Weights of a small GPT-style language model, trained from scratch on English Wikipedia.
Architecture: rotary positions, untied embeddings.
Each number is 128 + 32 x the weight over its row's rms, rounded and kept within 0 to 255. Layers, rows and columns count from 0. Numbers have three digits each. The size before them is the row's rms in percent of the matrix's.

# layer 6 MLP up, 1024x256, rms 0.068, rows 568-589, columns 0-127
104:188121097150121181125119166161137137151120085151146115120155190092106125138138097134133064119100130039128065100180127121103133175115094121106137143128124127153151146125172138169121140059159121048089168113139092130118171152153135147071114146131121013109088090112090157116136156164123188167154127128155153119096137085103123096085108138139149172107111128155133092106124140159093094126144
094:116126082092104179191110083180098093103082086102109115086150090190077125142084164120113091145145166147124112147141172156114096232098138162116125217082170122139155130098156132052160116093119190138092183124169114149170167166064136134087131155098102117135146093172128143123127176143143124105133143128160102089122063148129091102117124053206102105109056099191134108089123133122145087121091
084:127183141138144096182152132161174161166077200080102123156151119124141083178092113141160108136118054110101144119109083142161119149084091156062174179125138153138135113158129100110116155130107063157134148099151119144094163121095148170151134159118122106155102157170099149124190113105120114106176141155127160103118117138117143128115143139161138135093066129152132086097130112088133155132144
087:079113086125092139100125168139058106109160164195111096165111081190082137131194070136078143144115155148170140091144077157141080198065100134152101150087140184128134168091087117055181078111103099090120094172155114106111129087104125154096138132173127139140140085197144106126130161136106081100099136114112174048138140138160132079129121098113153101115145170080151118114118092114147093128131
112:123147121119130094171080139175125098111088130165131090168132180117101154138154083101159162073160093151101152161101102124153146161132144084148083104100113101122157096080090101162131120158117108165157142145147197117183113164142132146050094081128108084066152169116131160113102184115119148214148132112134137121124130145138067128193135143096164130153149152122086133149059117095148112073090
080:089104144079089082118134080088150130130125073140152070086182121130105087106141123142110161125088123104135141168096139179102136142155105130084143165148157126123139099139141115172137117090146156104110096139155125120117129113158116112154188129110109112177129086108199110115138107086081126157168186232083144143085153132132078098102128080140148146124185185138122101111142135074127104151136
106:116115139132084190134153126098087124073106171114126138129110082149123115129135156146132122137127171082133111149125108108091103209079173211146145215125094193162129150112062130088116097093153103070141068134165120128105112165122124155114189142091123123160137081134051105111096144178155167116167121123124089132087093111152179093186156121137189118106133117093054118127166136114090103100107
094:132147133115114138074158200134107167143108135119149166137099086129123114170094126088138132123163118102124131138213170108118081149177112173081122186049084084144124140154068142116152159124184078111138085153088170105145121128099134162138153134158148109146128145169113190178185071081112126135181134183150195078138135126155140131144122123143168115153120107099132135136100183120114154082187
097:177137197079126030145133092166111162141059099079147153110129122178142089202136099106126149137145112121115137110168115176176125108122109144176176125101188112108140119145134097173192130091137097097122148138107119116107177127070113125126076163142114099134146138122148139166202109146062134163101158191078165122168125104116213141135107126100133073134075168101138099077130092115136124127126
097:160176177135113089192139057203132117150148116201171126114172132161098197100115125151164117150180179163140124109145086176152147112121140133130106114064112098149137106106152117099122187171166139123090103109148119144159121122066119097133103129082145125130098122134150066131073094122160067178085157121138146153149105134082109152125121073132136113095154148118074110113130113147065106128136
106:128119071105107087170137057131158109123112140172108069167153134195060140148129138145132164141155137152116123141125157162163113202121155162097160120112107122127154122128160147093144128123135127148142153145149206094123164137138185078138101134119075136103200091084139094089106124208136123158135141145165169080156106151063196132156101078150133055120105126104097061137186143088100048116118
104:164150137084143101150107082164107218108074124117067151144124150150122188156086091083115121093155113132072123154156109150166113122131152108109090184113145125121229084128116076046161126071159076174128163098111111134153146114080086088099086090096163046109128122178073121169181157175134174174138124124147132141161105148164163154179163095140111061145137148094086112098088125136125118039116
104:222145066186168100125113160108131176123118146093133186133137145082123168104138149125197040130080166128125110110110189136111112154117135156117190131097137138130159145092096116105120111071079192127091155071141111105098223142155088186138099115104135123128187143136134137174129083127097126217118098107130103094132158111095184101143098163132146082123113105149141147139114145205194181108148
100:070134124098120101121106169102176184070125139136136113150099131104152102111122072108196113113105152171145189140139048132125119135094145133153145151051095106157110132116116117126171146167146175134077176165186092113170134166091092159112163138126071148107152102155094087129141151142166183109087141158169181157173123131101150127096137123156190132059166150072079107153134097109060151092130
101:131161150124109080127155143150148177145143115142112159134118161118162142153193135102123112085171075165084095073157161117091131117137102131182112137109118156125121149160087130143153157103148091104157171097128108151118109116121088090109151139118123068120114164121089069178143093109159068090087138146094167124151102070151175069136154126063119112068201180075198121085142100131128116121073
110:098132092156113103208100147116119106118147122227099124097097116122179169146108058126169125121072061118045129123171119125138033147123132174150098118106094145135124145113108127155145095143074100122114141112148140093131133108141135105114099125116115081112184153146080080106115119169166162186070141085188168117153179060059172103112143097138158112115214176115062104187136134105120134148128
105:126134142148080076100145107098128105118136133114054113117087116146134159127111035073131137142168098066059153174179137181164061120140135098109116137048140126148151076118118108101169106105148113128108177166141164124172153148098084147159101121163123141114176115166159149118163126095177140120169150131187146086113082130100120127135103128106131170114160174152073076105056088181171121024113
108:104092180139217138149111187096102116155088093106156115129125183172126092101116165099226143148124139195155160163126099108092123080150150083123104160130096156187201049135103109094119074143130096131141210137142122165172121142122128137119095114127138141196163097169131133149129093165097167077108139156115166148150143156115146110099088088108156115157157123176133131115096160177145134128163
092:196161178087144131167146084198149098170073115103157088116187121136164094158137148112118105134158129109147116108137112162125111117141101163088108117093160116106157156174142112041145091117174086113145118157146066143160166144146147115127092120119128044099184084157179144139148171156159165152156132119159147100103078156147157112121099121067123067173090143150144108050140111075061124087028
109:098148142182156096126086089109112081097133143181123101156096147082067116099115091109201130095128156185092176135235153220124155130195163073141137150124097109173139132116083121143135107125122117158124185132162173161176132169117141127155119108160143175087182125184120083143100103152142116132089148174155159128127136135112160124133100087088196097142126138158090090078110131129103114102140
096:161111103122143115179119144132119127101103056133190110125082101122143122153134111098124121134128079152122161144184124116096151126065092151144137151111173119124117088153127120090120093145222092113094119145165091153135137141157096119104141127025123123141155107174126118171144164136087117123106123117063158133110116134172200056152158030098121066117181107124125114094092146085127067111121
106:112184132148095060098132190129105172103096142148094099164096184105114119143219131104119083078098127177150108150133142123135063102134163155160187129087098147163123087090083109068122161139139123126100159090114123073121097097125098140122121114079144062094166185112130158176226145119164086114086119190063135134148136124113159125119094121141118121106109109084147127060113137130170114055106